Each number is 128 + 24 x the weight over its row's rms, rounded and kept within 0 to 255. Layers, rows and columns count from 0. Numbers have three digits each. The size before them is the row's rms in percent of the matrix's.

# down: layer 3 MLP down (transposed), 1152x320, rms 0.113, rows 710-729, columns 0-159
# up: layer 3 MLP up, 1152x320, rms 0.116, rows 711-730, columns 0-159
down710 083:110174171105163105174065147098161066127085086102122152121092118133126098112115175149111128104109135095131107129118125122129145148157165124147146103148087134102173112111150165114117129131150124100113143104129152131118119107107124156107141117119174079128143130129109157156116127146158161166134106139112114139115139147142126116105143146129108091117109136173123093115127117080093120095116148162124132105148112141101153123136128137138074080104134143084139140146138131085144063149130149
up711 087:110092144151112112147117138177159102128117122102136124131113131109121117093137082092117138157146154131123099122102132179130152103110131134097068174108129123113181128108093145137114112088135108175076133127093138117143101142129127152144152121125090169114161116103149102128132130108125148132123091128106119118126098140126129101103136153127119100133129107161120101134154120099128147154144126117110078138119143161190124094161153134092149121133102124113145124113111128112114118142132123
down711 090:086153100105105148132089127089101130122130136131122133177138125117179115126114124125146094105152050122118147153108129104134090104152121123128133096148105121149127137137106140123149137092147159060159138125148098117107179159121138132128107094150157139102099124110125106089131147144124116130089118129107148184141076136106126123127134130111154132176139150100139126153148168129107106060123162175127137146135100107081136108143090092143132134121122141118121110154133083140118122111134135
up712 110:154105103159117139120133109148100113122136132113133100140112140139112131113125118137182133114150055138135129135154170104101120112089105123123116142186127145138123107150103120123133127119126108134172095132126089140140138144123135162145112153099129128140125105112114154110112125105186087092168101121110123125133188148132133117077142088136118106156150167126109142147115131139122109131132152090114102110141153097148101099142118128178145135130066121137121135162137124138069141165125138
down712 103:153166137103159150120137155061114137147174109113103125117148127127118135149145156102148091092169142146183133154147097109179085129061132169121176162131078126169114094118156116097141104148125131128116140080116123128132099113104141086149115136130165134122135150097152164110130127158182141137129125147144105155112109113099122175139102141129073143149164121110119142099135108129136146114106117103013122134116111143141144128130113115154121069101126160124135101101106116127133137154154128
up713 107:095143160114143135109082113135154139074164130078127093100105129161151148143171130122129112112088089115134137157132082144118101155080105138173145158160188122108153104109105107116142130153121101117138135102129115132091081169131135133129157160126135157146132117077130145123144132114127094108139114153084139107121128096175116176108116118112118182138126125124119162157071117117122114114130124106130119130119105073132179147175102102158127125103157169146124162121066145124080097075118114
down713 103:141156131119132138108149091048129126132147137129139115118152150152164153090135119120131122141133101141131154123089104153137130109135124134078150153160158057114098107128110121189101167137080098089092121158127141097134116110126142133077140139124096122127152131150146092120114157161100126101151103126146106157133099119121171097094095081129115133141117139123151116094173117147145124149117136141123173163123115112102096082145143114143117139127160149125161140151122136146118111105136133
up714 102:148158153115112111126098161127121112164111129146098156150122091106117140122103153111088103119139134122123119113065147156172120145109116121125166073120139126148130156138153127121132132138101167193142086076128083104139095081107119105111114130121111164150182127135085113092133127145151165091157125128090149141098140095147079127142072184102161127109131137124132157118160133109134138148168129107141098118138118134112124127138119105129119105113125128138094101092137142138145108139126148
down714 097:150139132151178147137133158159134092157135136116138142089116149150181133122127102112062145131139133147127089104087115113139110126112099101100131148141138159129133091102153150119159098115153133123138092136093157121077120127152113138126114104125123075117112118126137131142077131137117176107122087162173189114133140145177141125119149124139107111131131124109121128123176092107121116121128157141111124124166166112122098123100096126106129139120123080128116131054117136129142099100133153
up715 100:128118136135144118116101085115153136092121135149066151104129105128090144129122108139147132127165085167144110124119147141133130138144112132161151126199137126147152137160126144121117139161144131090123112103145087129126104133133090136118105133081122065113142146091148137162141096136146165096112099164149150151133066121111152154134117154136092125138127142125167171122127119138133143136121150145150118118132120101080126106125120123103086151144194121132097136142135148122135127145109113
down715 109:078133118108127141120117130151191137140116107136135161126081146093170168106077116114137103123105118174135125102147122123130104136150107103133159119112130148160169155131147110139076109130081125138150130139050130089089150151130097132164134113104096145109160150144136101133080089165120126083123113105149141105152107136125093092148141138194144160111105148105170133084120126130170106122114136128148147143171124100183158105137134124096126103141144122183091141116164112128116096133126156
up716 128:126115129149120111171109109134147135108147112126140124136126146166121162131139145134149097113120121130115140145140098137168142097098139158135125104108129148181126122143181174166111139125123147120122148105141131153126134095106121103112130142149113095173110147136123170180129148129128136118141095113112117153160116112134133149121094132116116053107117106168101161131118183202117111146118138165105120147106117113163100170135103167191118138109132119141128128147107131140132113155096129
down716 120:122100127154145105147135130152098139153133105098082088100139098190135122123144119142143108144166116147195105145161128141143177118158105148133119157110080142151117140112145088127146148131119141098136145113147121138120123129134121140122103128130088155092111141095102125104141124070175114145119153121141131146163153145106097083096123154137111141145133116115143169133119107125121147115133079113142125080137148204132179140091086138136128154132129142086093183085133132154107134144156135
up717 101:095130107128099140188140162104148129093113139124139114150118140149140124092108139128100136194100109132111125123125119085144081119099119147090081113131113122113117172146136084116127158089071127116135159101074153133113121118133171151114166147125136177103121098143167126104113103105126073119144103101149132144141123112128108095121092158178122135107103120125130099192152137146124101109121138134110108178159088126118128142109104115115121099136119129173141149123152153141124095168141138
down717 090:076136109143124100111119134130099160125083125153186134157134135112118138121122095122167140119085129156148108122090088163160178111133161141154132125133130121121133146126149174159123131204094125126124110112165127144143117130137100107137112130128139100122104144141115105144123164088159166108148128136116114151158124116101154101160151106133141156138148093121139144099111148151125149091111144142118153083161149127135114115142117142107153130146044126126101160195097106099108102094150160
up718 106:092114096179110155124114096161075127130182143148160153115120134119101174146158118124139094131141162089116122102128151104098098110119097138143119134105130162151130113128096143135124143118140122143151184100091116130128149160151149116172112107122199083132145095126095104137107113102131136117125116108169130164119132126077111142098135115140101165110142102134096114133134126127159152112155154138103150134095156184093142133138139114139157096138136174122149151167144114133157120105118115
down718 105:100181110103136139145075165132132097113094153131177126139136127135155090103109149130131135170129115181140149146097139142151134168150125123096104103142116074110125118131099108110136158155134153113119127156147085107161109089162088161141120130121123116145121106139145123159208106135108139154096153130108130073093138082110164117172144120156139134125142175134123147109110130126095075108142076120096132115144138097140089131159155169107110119111159114134082117129119127089106135119113142
up719 107:113110151126136108139134147166153148132105126167138107120106150141132101142163131161142115107116136078122102113132129138073118101139122122174101160152112109126134075089201134111088159123148079119120158132158125113100095146186131121160135130113159104129141132110119133143140140183164151097121139122101087149131120101127163166098140156121123139159096102132164116186114185142182118120103123108115127139153093148182170105104054134161117138109128123132134134157113131105150125152087126
down719 107:125113117126109095139155134141140177130161116132115138109144134093145111114133137107158128125111111163126143171142130141145111092124106128130144128175122130138126111056111154171140099171103138167085151154141144085065141148138135131119111108119117150131125163127134161111101117129088144104148134122137164130071139152127078131107162110149142148071119120104143088120126137117139130166163143092154118124086107144135174120119140137107146113113091129174125161134146144094115086137122164
up720 088:104119150106125121131148154131122136137152122117139095148112130155121126172120121086143077085139113076135156118141099064115114080114117183125133089140123138128117132091137114099117124093134126105153151118096095144122131110153094156155115158144146152149138165142152107164141151105117108092170148151147087114111115063150123103090128131123120136126130122109095119119126174146118124145087125147138128112130136109141143151153117152172115118082139108157076137140135152120154133176159116
down720 092:099110123078109166120124101144096144113153171165147142155138096112149111135099117119114164135121141080141087110115068105120111119111145114118141155115124135112166126151103114163133095142175136085086145112123162134149152138172157067123090094111112134111136103132148176142108132172074142120120090144112125081067139093150142112134136145142147126140127151122145141099123135127150139127115160120123125109096103155101108148122131085104123140133136136123156166186123154157111122133125089
up721 101:084110106134137128129108078112169152142111110127088169144145140142149151126138143132119135152119105113159120129152123090103134125085105118114161155095126114133130047147141134057125156138146089123131158127115104133144088144097182112166119141100090111111136130116169093182129106129114114102131107147108123150125160102136124130156097145128116169156117127141147142167107108107123102106092104110098132125159122104104140156115159142107115124138149113112119121119132130111120159143121140
down721 099:113164085158130128080106131131135130149141132146108116118102120113165121093144135141118119098127174119114094149122147151135128086147087143166132135119118126159108157104120084122167087138108134157104146085093122143143103136151104145113168127167169095112172099145144111144112191132101097154116093107143133113115117132103126117159134063116150112148133127111114128149121156153115143082123112100139176071139145094121081122115133134128141122107101156129116124178133113149146152169162102
up722 092:083089127154119127137135120114143130096113107074146147139140098120114094104101126145158130119122177110078096051118068108100131153158153116138110127089139159125153105143127125146101127072136104125145095122118121131165111143114144150138106141136112154165124166130124125141139155165127147178157110133121124142168141146112128101134132152116128178110140136176119152118126067080119082154134145162155098130146140136120115129149120113093161128106133112134099113124125064162158139138120143
down722 098:113149131174110118139127151137139154119157103070085121152139080094127098173143135142138179132130112129093100082126098115094141160160105103141088145125134131120161138098142145140120156121144127092144128120145117143121107109125111176115119163143135095106103149136164168166099123110118133144074179088108126145141133092125117083107112125095159141144118117148081114132134127099127119138090105118159125188129106135127155129123112130102096141113102109107123118160135067118105111107097102
up723 089:123123127121115133147120127143137118105111071102153123113105106123152092123106117134158112115104127116132140114145122145131149146188115124124118150072113143130136103137093125146128148129166144119115133102079117131156140110099168172135134095115144164124134135103128078126102119151124115156142114111135163146120108148119116113110098166101107106149153090182085106118108101117100101128110152141117132122151144108079153136169123117135092164148115117142147137120170138128098108192155119
down723 085:102109120150143124151098151071126136126171149183107128076144113089128136157176132109121156116158173130112113102117161153141087121167114136177166092166127148134129157106165133132124151135154120124151097130096152141099159136163117119106134101167135107118128115104133124123135165111107149108163144149132105142147101115153123177109122076136155108121151099142161140132128148151140153124141121101165103143135192137154106117122143157121178157127144153138112160079110154149136103123172157
up724 110:089172130155107140157146133125130082158118100118111131149155105163085155123143166133111127147114101145141126102141148147126101106150118150145172137128087113148130142153102119077123137141168139134093136104111078164108100102133125164119115138107196129103139131130100072128154131103149126121104107127091135131117134130109165153110134101127141142158120095128089153147099108091122125151103148129147111174126103092120121130129141124119097122149116119107133154075124073158125072133112156
down724 110:101085139140106155140075138159140116123124165155107135162154104164119131097143129112126129120153134150167163107127124123129136207134108061124159179158171138131110118134137106132111118127154107135141127146144115151127177098139145132140119166091146150166095120092090103139128130153129146151122134138110139145121117152164121127109113133099090108103088134132086156122093140141120112127164126119093181170147113102126122137098152126105169148155109120145109128093130098142144128128174146
up725 090:147122136144150127126146137167145130158151157106113141119170146136117158156131099122180135134091131145110139092101151108130115103124108131149193088130119141128149154146143125094085124139112109079149123126129112081134143121069114079119169145152143138164127119128084110141127119102100104123132108122125111186114125161093094172138114136104142141099151114125113092138102129127139096137150167118109130141143150122107119124128142137141140134134092119152091125122131121101088124143130100
down725 094:117117117107079118175120146144137119152149135113150124105116097102132089124171095148164150134095165161136156121147117118143148129177126140124087127122152134117100111112106122133091148097119108148081126137185106140134139116098160155119161140177151120157149125146126172181086149113166166149126142121123111153202145114106125132127120121126130160126128127145099057125093110158134123151143162106138106150168099128136137146125148163114100160133115114146180080114104128145121150134140123
up726 109:131134101142142157114101126094081113128126176139102179120125127119134168176141126164147099113144165133099108104137118144151093093130122081140129133095103117131145130141115101139161149098112138169154139153112123128096120093126118156125094112112100158121138108172160108137158110148086137158136141145141161141150141121132135155105166154115092094102092135155135150144169125165142107171121111109167120100075133121149125090103111145112088094143104125128144149125139122121120114139142152
down726 101:161125150119098140073146120161110139139135163133091107146099172149140099089154107129109100131114122129086155169158109095162087117118106120161119158126105161146160133095087136130099139110120130151092101166120155094152142142150088114167136090152109137093154123154100111103127101093126142132118138108146129108159124112112093122161098122068142121117152109091079128126174096154159101116135153146112129122135135106127145158116126154167117173086148129160086154151155104150119109148120161
up727 090:141104130161124126119101132147114095106108138118142175129120123082137103094115114125129151150123142167143140140192153167117139112102110115119126108173166105152136120151114133093150136130095150124156145113187178114143116108111151110116103098098161173156140123172106119125139114125119120157136116153101123125125106146140136156118141170100082097148117134115140131124112126114125115097129110073148110136107096145126128118107180112176135185128114121113124156154140146156116102174084129
down727 093:125103097132159126150162127126137096121120133093128146154161198136098125112164145156108113151115144153132146148096141129120140150137098116131077156135119150130160117079108120166165111126159150153096148138116079083128130129100143157166151149143115097129159111120131146148122170131143077124082144143143145111118108135154105151106114157083098180168109119159146152124124120113134130096106130084145135125169116107144071130140144147114131104119120116172134115136115043136138089109119136
up728 100:140121117151114150149138138125129151174152097145174145101093124124090116124173129070143104088121144115131129138117133114155143126109178134092160156135142146157148114141126157122137127170135145135136096118160127137107115141151144125109105103127121130149141122108129161122125140131162109102141107164093156120115151103153108157120138138119122167155103119160190099115136099104106156101123113096149140107052115121148088123147171125154105132118160150150115148124126111169149096159092118
down728 108:144134136118129104162122108126128127145120095105162097122129120127118080184132145115131148082160112135123147109146094112131123143153122123124120154146132131133135125134123143131148149127147109148150104094169164134142121108124126063184061139114140124129115158096158153120123138156139083114132061131135125082134160117112112113144112161071110148159095172164183143169158102120123125136118112173139091096096098102124121163166127148126079142126136151137128133097106096103056117167141094
up729 097:120121086061094110142137124120127098124103092155153117111111126157105124136150153187141148124161103174134124075104099171093099123144085137117115163125136089100171135095135108116126113124130124083154156141176129105119117126157150134121143081139110157184116135084131103150141113134110112117125088131130126111120164128097161156168115141139136145139141139129128119105096171112139116137175123142184150123121143125127140147153115059152126113136114133162112076148119113129104102121105117
down729 100:112099133122105085125123082103104128123161099171119097133109133150083148176151127136149115127157122112096101112132085148112127086099115115123163116126139069184153112140157131092149127130154171112137132111132120116146140166080113126097143155156123153114076159154114091157096119116108124122156125129139165149124109082042149119148128121115100119116143102112126112115135105122101142120147123130104129158127123120095132119137170098151080125124110134108158119130126133132111154190154131
up730 099:145138076155153145129112113133127118086134170124108190141137130090102147143141143133129150099082125149153124099109141137114111111125109111162153171151124123138167112166136110119107115117118150122105133138126108129153087157155157109122128143144120133127097091126130163142124161101121119098127164132141154132151128124162168136102156099120118175136167113154145139124098091139103133134136102081139131123124129116115062158103139151108138102105126149126150167141132121141126102135058079